config.toml
n_kv_head = 2
d_mlp = 704
norm_place = "pre"
norm_eps = 1e-05
attn_scale = 0.125
bias = "none"
optimizer = "soap_variant"
beta1 = 0.95
beta2 = 0.95
Each number is 500 + 50 x the weight over its row's rms, rounded and kept within 0 to 999. Layers, rows and columns count from 0. Numbers have three digits each. The size before them is the row's rms in percent of the matrix's.

# o: layer 9 attention output (transposed), 256x256, rms 0.191, rows 174-191,238-255, columns 0-127
# v: layer 9 attention value, 128x256, rms 0.177, rows 111-127, columns 0-127
# gate: layer 9 MLP gate, 704x256, rms 0.141, rows 0-17, columns 0-127
# up: layer 9 MLP up, 704x256, rms 0.148, rows 0-16, columns 0-127
# down: layer 9 MLP down (transposed), 704x256, rms 0.14, rows 0-16, columns 0-127
o174 085:564581471489492486408445409512466616509477522508432431511477518529489534488599520492465520487523599559497447564487486503458477494483523467470525464531501524529517525590391419561584459537505473497455429529522573570509549491423474424523472470517488493535427534478525497514437491386569448517581431513608411468484535453476414515508496532527460526433430418527493557500531490520451501493496
o238 108:530566424467580437506553499498412430482554494440562544483531515495468517506470511590432492488474446497467466460487457520539621425459534532457507502508502566488528370489447522424523428576471539453487504512499398513581472469525578368514519511465550533490473540440542483506450502499484478585419513470381484531454526526570515457498523472508521576480481478484524421454525526533553508495474
v111 100:552476442499450504444606524399512473494478407514526469458478626538484530507482544454450496516401486486559519484530481482538509471485493499496469466486471457569506527501519582468459369441448595609508532484488397553601485396441535534557574452408480560489486479480505618575478516402561477553443473477496620520445472450566508461537509523528472526482398479532509484552524575422501536502459
o175 089:522592452512500542510491494541531466521481432444466489472497494480486533454353488515372493503434454539440485464489493450572380442508513497545484546515460475473545493489461498606483519520478473568455568388473418527479465530463453564513498544442511510495570567603439411438443583541554475483510448491497445572519552527562598502489434400406555540461520573452445467517534506530524513488504
o239 105:544552582487503483449483456457497439532442550482401505480607517542551439469498530496602477446562385418437521601514462519426544498566445570486457516446524462501480567564480453462540527476502474396594535519549409490546485433537512526472511469508546487490513431578530468591423430508475565479436521475587489559486532443518465533463566480569536554474510492511540557527422523434503534476456
v112 095:432468478499427509549547483504489466409484440508487493503482495471433540496490437558468531486541498447506455588465487540511503478456446486454449482479455606591546480434616479504540414461500493429454521457501498457542517543478484448521477458478446457576458423574411447536489460567462601603476536513570552506513466485448538492458589609578486427571500564558548488493485515490445496475555
o176 080:444459517498409503465555431454532540499609486469546556468622517471393597511527497584492524567466497544529506456493449463560452563478590503554513480507417498543418534481514529484486543504487514446510486489480532525516584528451462541352475476460492585562476470514454457480517542588565495479484448593529434462428501499495490508560503441530523641509501490474434467508421424518483493502521
o240 115:504505416521525455436491485515508521479535443525483432489517539493479554584548458492464473511460505518442481414511481549436537537428530604517544574536483410522511555651484497547398480549474520455421659532520425436543505386483506558514473417566462510578542525495488554435462450507456491532507474496451469476557490432521506515509498506488507460474496469531496464563561560428425461485443
v113 109:572540480469428487543500488593473525459442509532535386469522508507523541499510475456456495562496577479535466491488488431401538497574488414526477403454478609428411497588635475526442441481386448507518519482551471519465464490468503520479472465569524557458533537529562488490553515533370477479493445470441476568498403448552562456470471589548439468447530530502436511498487507510536551408482
o177 076:450555541378452360454533515473471455558591421379537525534578469473431667530514489515504431536517507564496478536531501477437456475532570559498479525509540516612511453471584478440521487535483481425421551549466413532513508483454518470512403623476543474418545529509467499531587555463337491569520449428520515506419508486549495315457536541478465414525493456526490536466461484569528487541515
o241 128:490567478492456587449479509450512454501425458413552501477504475576521488518537499465455536629546452468504500480574505566474467435518594515550580558481622422469528526502526524431465576487504422494542441547481536500433441553412496505553505507480449481420437534463442571521441427458536472486569460438548521480442492456548468473491567555538408556569355486492495442512548500464437592488558
v114 101:503515449458540461527551581584583512488536462477518502525523552433467493472474560532579521521519494560532558524497565485436417472496478526589487449446534497442399457513501508512466491491540494506480462482545484482472491529494584536491494459429473432403545523478587460495487426568532500633473478524489659484454456544506477439505527482478541471347509487500498449401519488410438452432518
o178 087:522485540496500523496510552503462557539482575453416485559506510511455465553489445486574454494576472500542445473467478574430458554573521515556517530541546542573450551457448528487544544489510488582484534587537454477493422509480570476439507524585518443433425542506520490545495530499519528533532482461502534474524478432490536581446428568458435431522517467533414408422428551423411633471536
o242 115:637508487535548529571487501568399488500473515519473469503478545512472505465492510497504536483521472408563501478513552471507397453498419479492543468508489495502459359528480491485504514473561510473474627540465571441479614459463523484624484468468495435584553472599448387606530527530569488395517545466526404506436531545478467531490568479542547542556471462501465465555532501538498477429527
v115 095:621481540517434518460483506477500508602495448462600573543542489476459494435597500495505473508497617402518535461467538517457544448454385530529519524454472516511439438426531474517456481321506532608531532529517428480524492516474477551488564536561486482436485534544497515505396511434486575507529494452414499613476519467453489466523493542464488552475420525446609437474511486483547495490525
o179 080:461420493534489527569400518447499467353447549534421468541597508459565524563467506514435518593542462508527572533458595527534530513502574469457516493456495508403480531484490525498623538562465483558503313460504509562554484448483541556584480464505455535496483546504505476499337441495574504515457444486444508558486432401482601537526495466411512471492488552414576512487534575470518533409575
o243 112:494553501595350407540504412553626500477509467459424521471459562609431529518479361519521455621469502479503465546500538567513479465484412513486534473513544527601528521516544455481556558446528567413568460446510518435509565578493483548500431459428441530532477507450515498431516460516455409487521449478437514635370587529453522503482507540539490584437502453530481508587490453501575478460506
v116 097:419485519488533513515512472508457505580500366451554510479456529455474499534444522493559475514460584488501404521531437549486475509526574562449507584501639558550425535470489461529594452530531439475544531515455446577452443536482452452491485467557549491457461645507410580449439525566508529577592473481549430514478524523617568526522414560507575506577529491427455568504489586445508512438507
o180 088:505471453540419508503541501640465464490467576447510483520421494447481441523523531536503413472550473593489447460536450460448609517547558461483491447387559519413524503537567412470453546414455539535526551564448509464553455570567501541559448436461515529504482476561404424503431472579487485533519539562495526426556507442454512492530541537461478535503425579586450469500444447483530566547456
o244 107:460520509439525513516539461428515472593514510508481512491537608424613610476445545549460496496463590578474553464507487497553434567522521428556529454475509486487525500565496512518512518560532454547509500631495487552521503484383530409476537500477436595437427471523467470504504543494425597506551520487492444559510550468497471602507505388462456553490506405572518448431518540459459568541472
v117 097:599523493506515519536511491492500453478481507567416591500482497527505567622558495479494545507597529505482551448571449470465396500507467462554467463459446562596536562537594425515465442580506597494500437513508566495452580482616500432548516503469438470427460491557542566509555461518501567441424452468499599522497469581516453488508471448408491432533564512451363395529574494442485515551512
o181 079:504539531506592506516495466484492410510356570417490503592529526575467490519560489512455543545526541437603556562543427443564518446447515523451514553499553579479441413439504535570464479496465490476537464566513569522461471417433465479557547482495499506461450500579566566513520469521493424524410497462587517470514398478471433522544622599471558537378459526485509537383458493442530595454524
o245 119:515501537441492608492531580497417654488517406510537425464603520582464489549518475458502463478553474532494470480602437514563436484579463482469546540513500482545528522501416455493472464533560481494506573473513525562476607535510501432449540447464555488546546509516435478495386422566515474504469517495491485532453558497473566434487479502496423472504498496469521502476576469442477417501471
v118 099:621456497521488556429486534488502426488504573557420501531559407563543484481450512504521502586465480560498456523554495450443431502498433528536406490536445471443573516455561535555520541519470553496456463474499475536491522520529566542419495511474505414487549493543460503487470485494422551519466431501398359434488592442499492508505492509347419447568572414570507552355467496502400536466502
o182 087:416522523589504565484517521538559526490492557424418546459468472521467458497425461490469452478570513442524526498505581406551486542534459583515483566501514450508523537534536539507489588510565519431475490577529525503480517533553558604512492471525443547569527440532504600514540550482496480477433486435517522385437452411484473456498469483499473438600539427548561555515450603447478513514482
o246 106:523441454572543418531498486489551493459470501469579537484383447497418385484413473590586512459465503462508529555511450395484502543447453528541566513519532599500539506388494487560514432488503507454461550509513510473507520611463573428472450436503505532464506551359570532498555488467455580533458428480484455553421437549537479455464455422458503534502533472461502484516568468475497500520472
v119 099:568520419519453450570479461458455439448507636499460472542344579473515413519488464464434575480441472579456463470478514582526463533430544470553446548494490417495452441503491458444486496585543463491493466455482407560532464526580529420516515382578479441545453514435542558527568528507470434472475478480473547541573486507564532527470550478482450437520569500447550553452521379544481500406549
o183 079:501473564521467404525462534453479508547535497435582535526476471459600466536594529450478569508541483565540540445535532540465492440573493548432538520529460514475528580562567468539581435557527503491482465533480539548419544482610473486497501507546476499467496443497552492503500568524444575536463451406416464431476387471571500501410442464520537481564515476562566507452562388427509504458545
o247 113:477471584447594562516519450503517451418515500496527489563490454588542504538394586456515508391491493461542557458513422543512503592468494572505455445493418496533489486483389583507505373425448428556496475527535485464529540534557456504532482501503637536501503576438454441462584548428523410482473497585498508529418518506444522475509526424473463542472488535483481510519492506451527512552451
v120 098:414449471500457451473463536552454539579460498434526442397535482436550516550349584463523402510444527461492384468564443496468521472519517535505486572502401466559572551424391450605525507518507533432531522458434476602504588530478469455559506445547579422461424522464513502370375505557415496534441571473469495498502508624473623464504536512501485452517415451531475480525563512502550526427467
o184 082:506475453505563501518531430455472435392439565534527457521514504476539435527495615580540436606437575515564589496483518517478474533513500521516503443539512491520460503539521526497451487506489472500581518489564503508489484561470367432491430442480445545450471406541546463493455486565483528480498533443518601441441582673473553544449487398477406500446443522487474539521425517525490511453494
o248 117:519472569500471536456447425493510500542589540481489521583436459511584446504541525515512511488459525538537510523477382538550528515531437498569582516460576527553496519545541473445524503465484550476516475473525516488401463421528510647504541487400538507500476540498464540558443513495508530498506623522535621517499503357514495506435449455449571397544514476571352547516446558513468564443535
v121 087:528488441470504578591411483461523438463522569461528409538500493544483510564428498546557526552411476476529480510538528524491529522488465481464455462471615562404550590453511457485454568514468503546454518509421489440543558552469449523599555486418450443384460464515574463475482470541456546477539472572495488465495484440497498558582506408452503514530460507437538444486480533455496465419465
o185 072:513450581487576584423432402478456572415507563477469497490564422391398560452489521542520424512455490470548493537485526539437580555524509503532544536534472559549512404540501524525481559597496584478441451439522530607494448577384503524547459488394448479533378519530506505566479536476547489615480499509587434523473462515459447558602412535497474478487524473514435581449499409449522567479551
o249 113:539487480501522521500416602599470573590512464516512473457465529523567448436497543437479412431498507499475415423564494426486456466514403501515526541503486433474544553559409520531436435452515435472513497481483443485465480532577453507496528409572398546483505547492511455468475542528431536503494590525430526524508489518544510489542532484473537375564469510484331361469500378495586504449463
v122 097:576512500500577466389438531464522447436469530516546516572510506511453500530486473402459523512540464511562510470508518496513517514484481413444529519474640482446611492413488465532586456444391484481467608438492504523432498457442471556491542464559528477601407513360564467561508454571521573460439399551529466536525489520496432405515467564479572419529504456463484548513504581452593503534444
o186 083:508458589444537542508423478511515617450450474438527536520522526502439537597510438572528482554493516479541560503511450566562562480509503521501440472530485500652503473558475514369465598519502479492486605452573483490520535482619447449539536578523550445504546526505496447389434412396453458516422487507581551429484478535464462501472458495547516464446443542495519497466482522474548515394443
o250 111:470568532517546464555426477578610517561432548566514421504508509545471542569515514510505382448442511540451492448588464422582543543531520523439544504520417515419454548516506453515408515549474487526455472520537599403574457484474488536473576457546596352500479509485522489550551431470480415483418497468524557511543553477508490592504490557458509535531466462574510519497471462441514543529407
v123 099:487485509490410462474553565413475472525527632514567399439538461479539526492494412528442482530522516507547509510519450565473448515472454454491493533500518491514448415527555398479487546463546535539498501427440551508406467580464484485515454604489448567519450652484438555499515513546515459554425491439543472498504504492573584553515528468529452487436421522514482414548447590467549482523559
o187 085:531553544522429522548434470475560530536509473449472569451526582528498446474471466509530509608515423548493488425509498438565452509420563500496446557538405452443462529569488496478525503482519560473573375472513504505549454556444510504551482490550396461485503470506550476416424516423540536555573539449550562532537428542587466510526487491405520499520596472519508440524568457353520516517508
o251 114:454492542553458604478447458454588530490551516485504466480530615560476420499521539571433524470494526441470480431527449558539430489610548499472487512528486550483498514536504486429534421621534485587464563464499416602503502499485427375493531582501496455530537599588493568497479473362546516569498519621499515438484488407504586541496484497561476523510529481480474515548491390599522455497490
v124 093:458530490471507486574519518425417550460487568515426516540610560504509423500439520581416528544467482491434452574535449491608489452533529517527570461532545481479562599462530573475500400574524507446528514511481501534523557551513517398459603500548469529561470494475515482540491558493456414583548491496600473600441549543481445518572446484529554503420459418446551455523477556546501602495557
o188 076:493507420423445498505624508450539478480508498507438445548544469453568465523435516512444486468471515448501396570561446476415445474430594549398439538454482433441512544452533479494421482513417434498591489479564466524535506492487458515442559468381499507458528491443515499528543408445467486543421496439475500453507540547494526516510406516520556448578500486495532482567458516471522455480472
o252 118:539495514522583555496498482480484512514417406436556462443444507530454533462522495474444523497571568450445503481484522536520503477537547433545537453496473479548523387456452535471563493542565491489444541494420487552556548418495512561552509453492525531414552578514548431465579528644515498441530498453515470502508528442520469440410539475572560501454543551411457526482521468515536477555491
v125 101:478441399565461430360416484515557498549571465455479508455547466456565554462499543516444505453476397479519539416477449477549552443554555471455555531406460512523464468522500541563573483495413524496487416519522472446538483519559617562482544476467463506434395542483479501452510587481486456546473477465565579450483554497549512478594496567458462558392517506456527448537512485458495554549528
o189 086:457541406537353576447477505573492453518560497536476514458496579433551531509564473518534477451402528548457489427540466477502658579530549548553468540506567456507502460548420399566449485491512405596467534541596497497475485490525542531491500498519385529474544546583435509478508471514512565532547555597479521520555504421503584514494507516547537541559542561539494476514516515562496482588471
o253 114:474501430567451468584539504512464580553534456588541471431535529582439440482521474550557435490583584406444563557470524467516417421471462546486548476490435549507509537384485514447535474468539554519549510369520520547518491470479413602428474572429528486523498584391510453519465417529528474558507573467481466504485492528562439544550529481602514469522472501538521532513515405545414461549512
v126 099:526584466481553408522474435527541503527523539521492526556540564467481472398513482509522459453506419506511550519457443463552498523495548498482489539467465452581520440439542484474476520494423457444495554516454465515464501523442450540399494522539516565517475512561549431500529505505520527560485602521493485384395479473518557532491503512482466587487549491483515490441631533445540536467499
o190 078:462456407489526475582527558513489411578477513461525481490510465450559576431537466527483510637443518551436509528491530518494556453461456476505547508541506566610419588487505555590471514549524382402561409426599392505483487522457523599502497481483440610534452465454485500539437533529523452443636395540480556480529563524436562494473518582525375468499445494555428518589478488525487458520500
o254 119:529354479518419550456507530489500499474517463456481499510536441525459573535534462423545475509500532486490576469532543382521564559519554542513562544518493442517532532510423501571560421486492486628472486478552560487571455430485462495559448517499452554510507484458501487543457591524470517497558504525454544554450433551528489577454500529510587548511456516445526498408424478511453424532496
v127 095:434456587443432449530499529446442479539445511505494589458495503372472500416495476434501457451563552513485559472473484513496527468504443506416523497539510521470512514502537494429404424506542487455607455436505519459462474555523520545523495457537427493508475417538535396540497544518577492495471565356528494558504516558544598512491540506490477497455533487548507506487498580640539501535476
o191 076:532483412494519487513508478451554536422485519499474488520520436469564447476550477501517526484499554468493399478453473513443448536526546414473486471550477488456529507523347507416536513544479481438576394484446508436501510659550527479483449522525443437504533582534523482468443499513519537551563635441513595483554508538504469425523380491576520551466535606498565376430494479485510544497449
o255 117:558485515514456493524517596582509539471468508509539471446560426434396453469517500494552492525477491481513484508442601477493456481521479480603592428517623537536366523530545552478555468485399514614524479588493553467550536558533527584547483468514544467538479392490572564566474490514377508525491471524417485536521540462551429498571516499439394488489514476555482443445491481591501478567489
gate0 096:574415482507550554436400481497445472573519532546461552568529588478522497452434486478536545551575538508450506482615479316564551457562496530526524407564487499553515526607478534580469477525432584490483528531509459510563527624393538432475518541507517556424546477464557531542527456480570444531428503571565521571493404470415467531526555483402525466437507513460504483487458582519510486540569
up0 100:428514501517555467567499523553559538511541529388496452525540460524533514512526555507419414560527478488450547511566425465485491457523559407536473589495520539524441562528432412522493430526558507545425438464549557439414418495477520447532513478532474443615507471438527436594469529478520487451536448466451396496503540488504548592490449521543482558564348440514503540458551399545416582599507
down0 098:514488435423501569605464507469472473550574487545537402448545565369582367449525465450486459466543469419436462441488485516477493661542535575531516493500458521533520392479446504377547485536425478499552542532524571459520528556493491433459489473463559483424500507518476540496574448444451400436462495543466459543510466481483614500505473553524543545430498456473451502464512525568569425517510
gate1 101:392562598491477523549477559405567417549436532513477521540464500425556525537517402390573519489495508482453513553524627521554595477511559512481453517502529403492444491535454513594516617527557355489459460510571465517520503437544485517411557447486536582483598557494538534442497510524486391359525485485482537462392504498469454468590471517499580480481513453537523479505453527539462480597460
up1 097:454483633469497529583470505445511511470513519474411524542469469494474494518546565440449486576598564508649418555572498544594520474517540437509577461516458529504523410536469476557503604637560507371490538400457490506437546510551436505486491455571506573480497432500485481498481469511495561486421551537497556502557427603444464544443490495587485514481512563585439534437464448511414519510414
down1 101:445550489498499517560507457501444522516469475486422536515584505603525378501567488483475438484411446515499490456546572509474479408516491553507421498462490476513400532491517506529639523495470514431519609481438482519482454534521501525479494484465556543453454428524490443588505512492623535446483559575519532489488503604446523520460473472530584499540595549527507412449487529518407499592472
gate2 098:559529454499448648491550461486452513551492551505562445374458441468501455570493500530614492457543446491483463445445579499544507458504508471440525483482421511541409564445553521543650478535410462549426504533502448504485520491345545486442540497400438564531487533532533533482529501614489497582471569505525447553527504538412516581434440501432553479456559526516472443505470507510490517566522
up2 100:481487506524538473479421499461622487529540550503483513492525617567395529517382486475446556418546466478499537535426472387461399517510482597590501556465544489546442505533487480499538506505548565432536452485600519499451466415431611483457616484479460522475548479345502476497523475460541493439487550509454602409541487424465500488470430564525507535443534552532556519406431495544457482441485
down2 096:463451505548573455444454615494473500469511485508446475481561402591433524469468503400468534452507501405384472444483487501483492549457462538562497490493539524485548454454523506547496541580566554530475505541576532510521502508582385523443537499487473514562591569477475463525449471547412489504493473431455525504542519505434568539551428522543454565457497504487585529567464554479484415530483
gate3 097:495428488503499561462480535474501587553533480597463465543460454466428566556512497453447475524373557610518451445532513519467534486519531443555402595486482512416499518512360493510581531455423429528536607525427453486527538543533476576533502589517480530449511472520488506548511427526495531554553481459531389523500443464437487470481554410597445460563553490515429419440437452581438496392564
up3 096:515500447502520525504479467467457493461526469484487555494441534574536532425545442483485557468577477490468480621409494410459603475512513467416533497509455446547419502410536544501582552454460492468410482524459486463458367449490473560564505418427463489431513581487465478471469496482496521541513514520478519508484501598480444508433578503435520465403479483628572508512597534448483559544458
down3 098:529528390480498411442444556499453536449508533502519541458397509564412564553483430481405461480392455488563435503465436478517427524471434523478491489519480447563470513539511527447499524497468537578555567477450558490506494553481342518546575479459502617414486518533429440458591424509458505530539551514549450518542432420522546521508560459542492521492519545394421503497521469572568420541511
gate4 108:513485400485384579543544577453513392549526458477445486398480523511546556439435529516454545479472552380473523546512597507558530537512494594476526524478533517482431604516513480506471509525595522527452502459460480420422570434464536411517572510535464536498509513441518540488475513375486478566505546518509542539510390528549520437551530507474469489553456583444506541576486543456496530515461
up4 107:419510438493520462479507451532440569433459429538533576585529533601655529546539478583504517534462478394442586564502531536399464578536558502477476489544485480399465605491508436457508544434443507524447486433534454389495560526545553450400465571502492535359538523541565529470453540379504466452436533487529464486475449474482463407427551500568518438520508399510479499521492530483578484570458
down4 102:511454544511546494486525464497504448485566498600581497456432509436487491411532517551555489472523526489559526475487536504514512479569493517605551493548420532555568496504432445481547457509542484522513454542534473541494503484525519536481690468508415484538483535552449418575443570548511645449514472493516559514506536469553619412535457427458469472420597535564483449578515429479379504507517
gate5 104:456485499586512525561507511453583556535523500498485503450487489528485555477473505454493531502517458440592452442486484514551499623531494505602418465522535455444536427570537551488517582528508490515512583518474358483540525534442508495481572541518556402559538551540463528650472485574357427551424540527537501595589494469576394501457527532551474484504465486491509494531498485426478530451465
up5 102:536492524479503604496510511537392571558422472443547499547515493499544532521442596500455489441506566503387458498493502523609526479509502462485479439484371464492468472402479493536512540468516439454422485502509459558417441483504518512487554474472528477489465448528543449511446582501440404443490456485544481557480500434393459519561451478583490439541498505480497500509461533582553455494422
down5 100:546445496409475509562520407561443532517496523540495540499540574498495526509538418533567449499466513507531527533412518460544457511411403504545599582450458541473542449565556520576454515484420526449553519525533518537520541559482535538491456502553450594464464454504474450552523567625473525521553534446492482443545408570470401555511512464439461629564486466548440467474413505515479480437547
gate6 098:547544546601563491500509552443446481460591404510459486491481606573429558440452539499567440597477462557474561483532586621445420470521481485536496484468507466589530530384543457575476504518425457526492525484512447524466405450435562538468473509481526499471483518472480379512482537521529408569445490503501543511531538522483561482527440502488493570479456465579460439547541421530476452486492
up6 098:450483553506464525535429496506619530526493508460548539490454540487443490418490481533471485502531502562477544528505638521442503536522530495492483520600417506467328604530369509541555560527472465518574543546564476592552438454532426430509562508410464418509433612444472542494550560520503516449462514484451528505413528443539503524545567560398483561500452468467453454474559459545506527575479
down6 104:456527452576569523530621382542533469480466421533457540527483494506540553468486428456443557543561497454476365434447499546587476429473469638516498508461513468506468504494468506564473430522477534449551528522519545510498497528555562504457536467494446476554481504533547597486487511531471536452507459505500489338559517561535408506558573545482556487425480599654543543508479433508490441486542
gate7 100:571433453465534533481612470492498502466515422513491518447479472469510479522488489508478564533547503400437512469513525493447473429590549477439491495468497526560495494437424474473590467497523499473430603509541472553471466509509524445518474530507508474526507512535459451597488525414468515478510561513504440483657464462500600542479476490505491490528440494500491440528492543401411484524470
up7 105:502398569508545565464565483476452397518470571437481481480507549650513581385619568502517449449511522409498449452542426440468594455523618529446456512462448508576385470487472530450515474419500492479489543491501593465461513491456553517435429448526416528483501541467531561556474474567405460556531514500466489513433469470575429525543521546483453430550502452505461566533517455474478525526470
down7 102:492527525496489538442506481523484495471529469597496558448499628521511540489518453557562476494511552535393513507479422524532420518564536420469484503501479488642547496520558452581529534532508516515547454441579564508434414507555515549409575414481485395510444557515473488423559537491441486491494505470464467595523440469541547513513548462462482423524539519465509458456428491508460520494499
gate8 096:484501486537472488538449526490495446417523433478590516401557495467544505479525407477444459516516510590534428565452512463480537404500395532434472444534570561517474559447451466494465545580520477492553537481365387521493560450480523525552491494544483490489491533477447511443502507477552580457684524495537566497474371491553519413484539480499551551494487422564475388516508446425484497459489
up8 092:473503400595474416479513476475377447507462399511521554519449496516530506474399481436513453474447589601486571514421578440472421467574510486441507516525540533509487532364487523432513487485464516430523483440402454578377498479557480426485492577551477504438499474471442540482491376525567549550553479505452575481451615449530460416465459547459550489475407460516497540525480537500509439466513
down8 094:522461567501500630548572451522495544541457487442501541465497535552455498495463549452500493405530432561479451565455595461404428488647463587510482512503495417512416491565483576498537464545529586564496456456430483471449535500555616607467445494542426535458493529469553499358439476430421552561467519507408460440431477421484514541554502548583470459562542541535459560474391489532557492507561
gate9 101:401459531492556473443450494459487488550543458579485468447510561463469556549510540488539496354502385431502474470496422546459530426547474478546537438522502459536419556459477493527545449488423531576475485552455473462504520518475586516523554512474471489465437517431531546515633594524493468532409579471515438561494545529442536412522547484515438395414422573626493481530484497545458504513553
up9 101:533526564415569541522550482540512436571436477541500514467485493423549578475461558544541498408507477463614415553505491585500446373487541432455571448580492491436579528513399494488534420460429504481488514533497480482532425518511576507521570505519537509563537481540508543395492516433539457504492519543561480502517389491422440576529499473538542610566484565533423464509565466496453556531561
down9 102:495472588529544449542477465452522570560480492505527528476548584449515523449469450462510478437393450451463561571543457475550548457414463544577498462469481509470503449527452565534418483489587547438454513523533550583468496540476390550514453405510521480580510468469513472526540527552510402464451497461374557514524499530545491512608511521388504509502424523433486360594583487537493432526462
gate10 104:504482509531490532523546455588501528468577559462419490548564550490526586553479507437499563482540531429500428637519537523547515527512486468446500553447438489477505461576489596532528558501553517440469497466486584561489440499481574546374487508538523441511459477492494512455466443430490536470386570576512492407589534517468516544419564426528497575611550451473505473590488425529509421550530
up10 108:457411574612507443548595429532508472516461469500559564531516460452465473542583524498477442470480478422584481427492569538584488495479515572481522442557482386495452517588518407510451476496546592447443506488560492479554545517535473432503494555505496524544404543456535499405517467488546589455512490496503531553464553481494468559420564465527544551504571486469532553447481435502547540514610
down10 105:458447522512525525526531416441428441480488552581551506543586469476586487509576539487434513472518584563558545451559516507507433409479480436471551532508530489453572553524452383501505410478475583527437538424549486524588581509573546540530422594535462427538467480521578432555534489482602472511563480399396514501531446455524486426548494538368512571511450480506496570480536486437547484494557
gate11 107:465449532528498537524453615518505501448471439540475461490444533492557445543490560526561424509557490497535489456510529503494475354505493562557500537393502518373430454382530478446494463479490471464625551574527504483513563555484476524453463496473445504451523603511423519515498528447523560549473550468528555654399504494484568486558496602461424566443462492502512556504480563500500487501449
up11 103:425476410470557453529550512551511554429558488552544642604431596489515501565481584488446562484565519457461493535474420460490369561444492416524484426448579588497464462434486530545465551522531547506507540426508464439490512422488562460450505598496533410509484429525456493472549503555399574440540513445448544515527470497475465445463461542426443435483509475491431514454529496500451407429486
down11 105:560476484470467571520467528422484513574460483443517597525549508399503501458619415510433516462539467443404490498569452528463439407550505505494507488441547528517549457487596489512507520593482429634502553458459462526525472517484429508513460473449427614562519539580504508512497513499502517557587548454541450487473505507478432528527440481475465477547461493496426524494481593532444585501604
gate12 106:481544537470477446448459549591548526491535421550559526467558493498470567499491621438467471497472403524525444504449550478481559471478458449427532526563474598548485453503468489446496505503492511568556546519574593470509487559447518523412520502481615556463511497511500482549463467508485445552486539438515516400568479519503610481490464504445527619485498494468459493465458496491501549451490
up12 102:538488555500507435517464549525644499611535458451504468487548451439499573465461529433480474465479493464555581519538468611578476588494599558477498555537410446518556502545522402596492383462557649624585503535534505401424553512506503610537392597628485602488457431416504471488403474527516457535429511511468495500437544505528597496567440501552424515510602504552472480524499480521486459500423
down12 104:459578499498526583525486441501496574464462420451497450361534437593497561544414437538515529517492482479530382523489446505380567471480510529518493490578543425588399549566516403533456463470512479490490508460556532484473497485501490555497462467596453397563449429524416568528493612441423515509443442494518560521493589430436455532496478505500497458498464437507470494452576575443435500578455
gate13 097:497541507467422466438533411465537449494471493400460504508558508461452497529413499533513395484500494580449463472499480436554531462539533474418533554515465455491496509512486535568449534596643539513544564578543450502486473496431518594402545465429570449547591553484530495564472543477554519559453441527504537521549562529565580505535478493449479455521457440434462548487534454468431536474553
up13 103:470489495487495484529504502547503587457493455491472596512571459449510471409511435511512448601498516542503555499431522566559504495448466453477503586474511367544439558457522437538382463475504547497500368445452448521548494502468478492540497426501530479504508422551557432555428445480504453561436489596512485413521499465594503459552550483540441517488448512568536524456488514514469553542543
down13 102:451517492466379476516462484547484505558482412507533445627471459514563355492493545539529515514463506478433482478517542525507615495508409463543580461477564450494474504446461526490474500483536513485410579570470580425496449570383492434382487509419537533504490462516506437489474477489444459457517450509494540421481440505561488574401504513481447547554440508550469512475445542451480486472396
gate14 092:519440501501450517525596393463577460493501579534454484519455533551508541489448562526527454482513506517547376388404511485515515542491520595587474470451508530473461443565517474468536484428504418459472543536486519585409455548500540499450551515514506391524452499473485453514582458506565520559495465500469455519481527525546477470444438528506510534593476487485524495469478477476462541572566
up14 088:469540461501548540571535462489560492530474499540475520486460516533579613499481459446503419493513512489489477488417402419463444538554428609487499437478559544440591502505540390448501487399485464436481550530440546463417544560531442549466549489438523487594595507527519486505561504572560432510449461500532484439519500397531496513491453452494462442573525496549438583486509515508446489557395
down14 092:449481507509589493580518545485493487555432523496536521496464446498437425432540476499497518522482531471461549565593497538549499454562466480452533481623530435481500550473502557544530526572450507526583424576488422611529557596497477483511398550486466507503459470430540550537351527518448492539512492611547522467522522488472583467476609495564491511481504459418497439495474492409478480533485
gate15 100:468499482489476489513580551509578527417447509594472555444450512437374513487449555560456477469506453507457457428519488582475527486507456509513508487564490381469493471486486544515532482534488492528455507594510491502469588389413556589424535484476572510457565524478522544525477446526459536361457481497377567503564446521500499523467415470500572477517435461503470425539424516491532502557431
up15 098:536517367459435510479548497466495486557483497444480552510492431422458469505508571379409516602503498548524380517545490490491413537492543613481574580470539512581531466561544516531509512538553446502543546472466565509417450514563543533480514417479505482552586503513481571470589508526404589602476514423457447479478466564497482434511610404531429502505598553466487500539593513473435469385524
down15 100:385646473468570592502478531423513434511481416482466507556563529485506425506442582548535453412488513529440493475539475527526503528483523451531601473448513601575375415378528518470516474487517467481564476430531545443515485452527504460470508525442572586492529505576526503490575386537502551541559493478558460484553588541572493504483597438542486501408522521473422548424537524456578567410565
gate16 102:538504480545520583553523537569494446520521437468568523488614496519461484549435581404493516498502543446508421467522477503561449498519507513479523437511463483526569527474515427527506459440474488490493457531520537479450556436542534519569579450499473474500524549488523537501433513451514398554594467382468538470482514451453457463565582399372469563507525590412542504597461504510501512477405
up16 092:557570531541472493501520503584502409466437510497530558386544530447632542422478480422550469499363485478456502433476467480476480435466410543399487560559479543551500421540520540560531422565504456605531455469554455481499502536456486445605426470426542523526474479473406594441469482497562539463546387543470547548565541442594540464426560483595395531499416533542452547553436433452466525598570
down16 102:620516483474456465421532648493533456455466505472424440410526607462566480568554483556467435502542550525508476478476459494461399402483615572426529531532505591530452406548472464585522519528495506510589436444495501464484500580537456479479504487482468551505501438488481550425561482429472536465510434480475555467496486515438570471487572591517462517488429442521571435470484487392501372520539
gate17 108:465557504534495539541566406495522528500456543426424528519536615547482458502520442571573428501464440536486492566485419558500579514555510417516502430384483418539497479533527491536476559487437396517474576501428474449596525391467563427511581538473511475506506577506460502353472384509506491511472559511464430515458503476484538533523468384454450473504582511537527542506510544438459497515452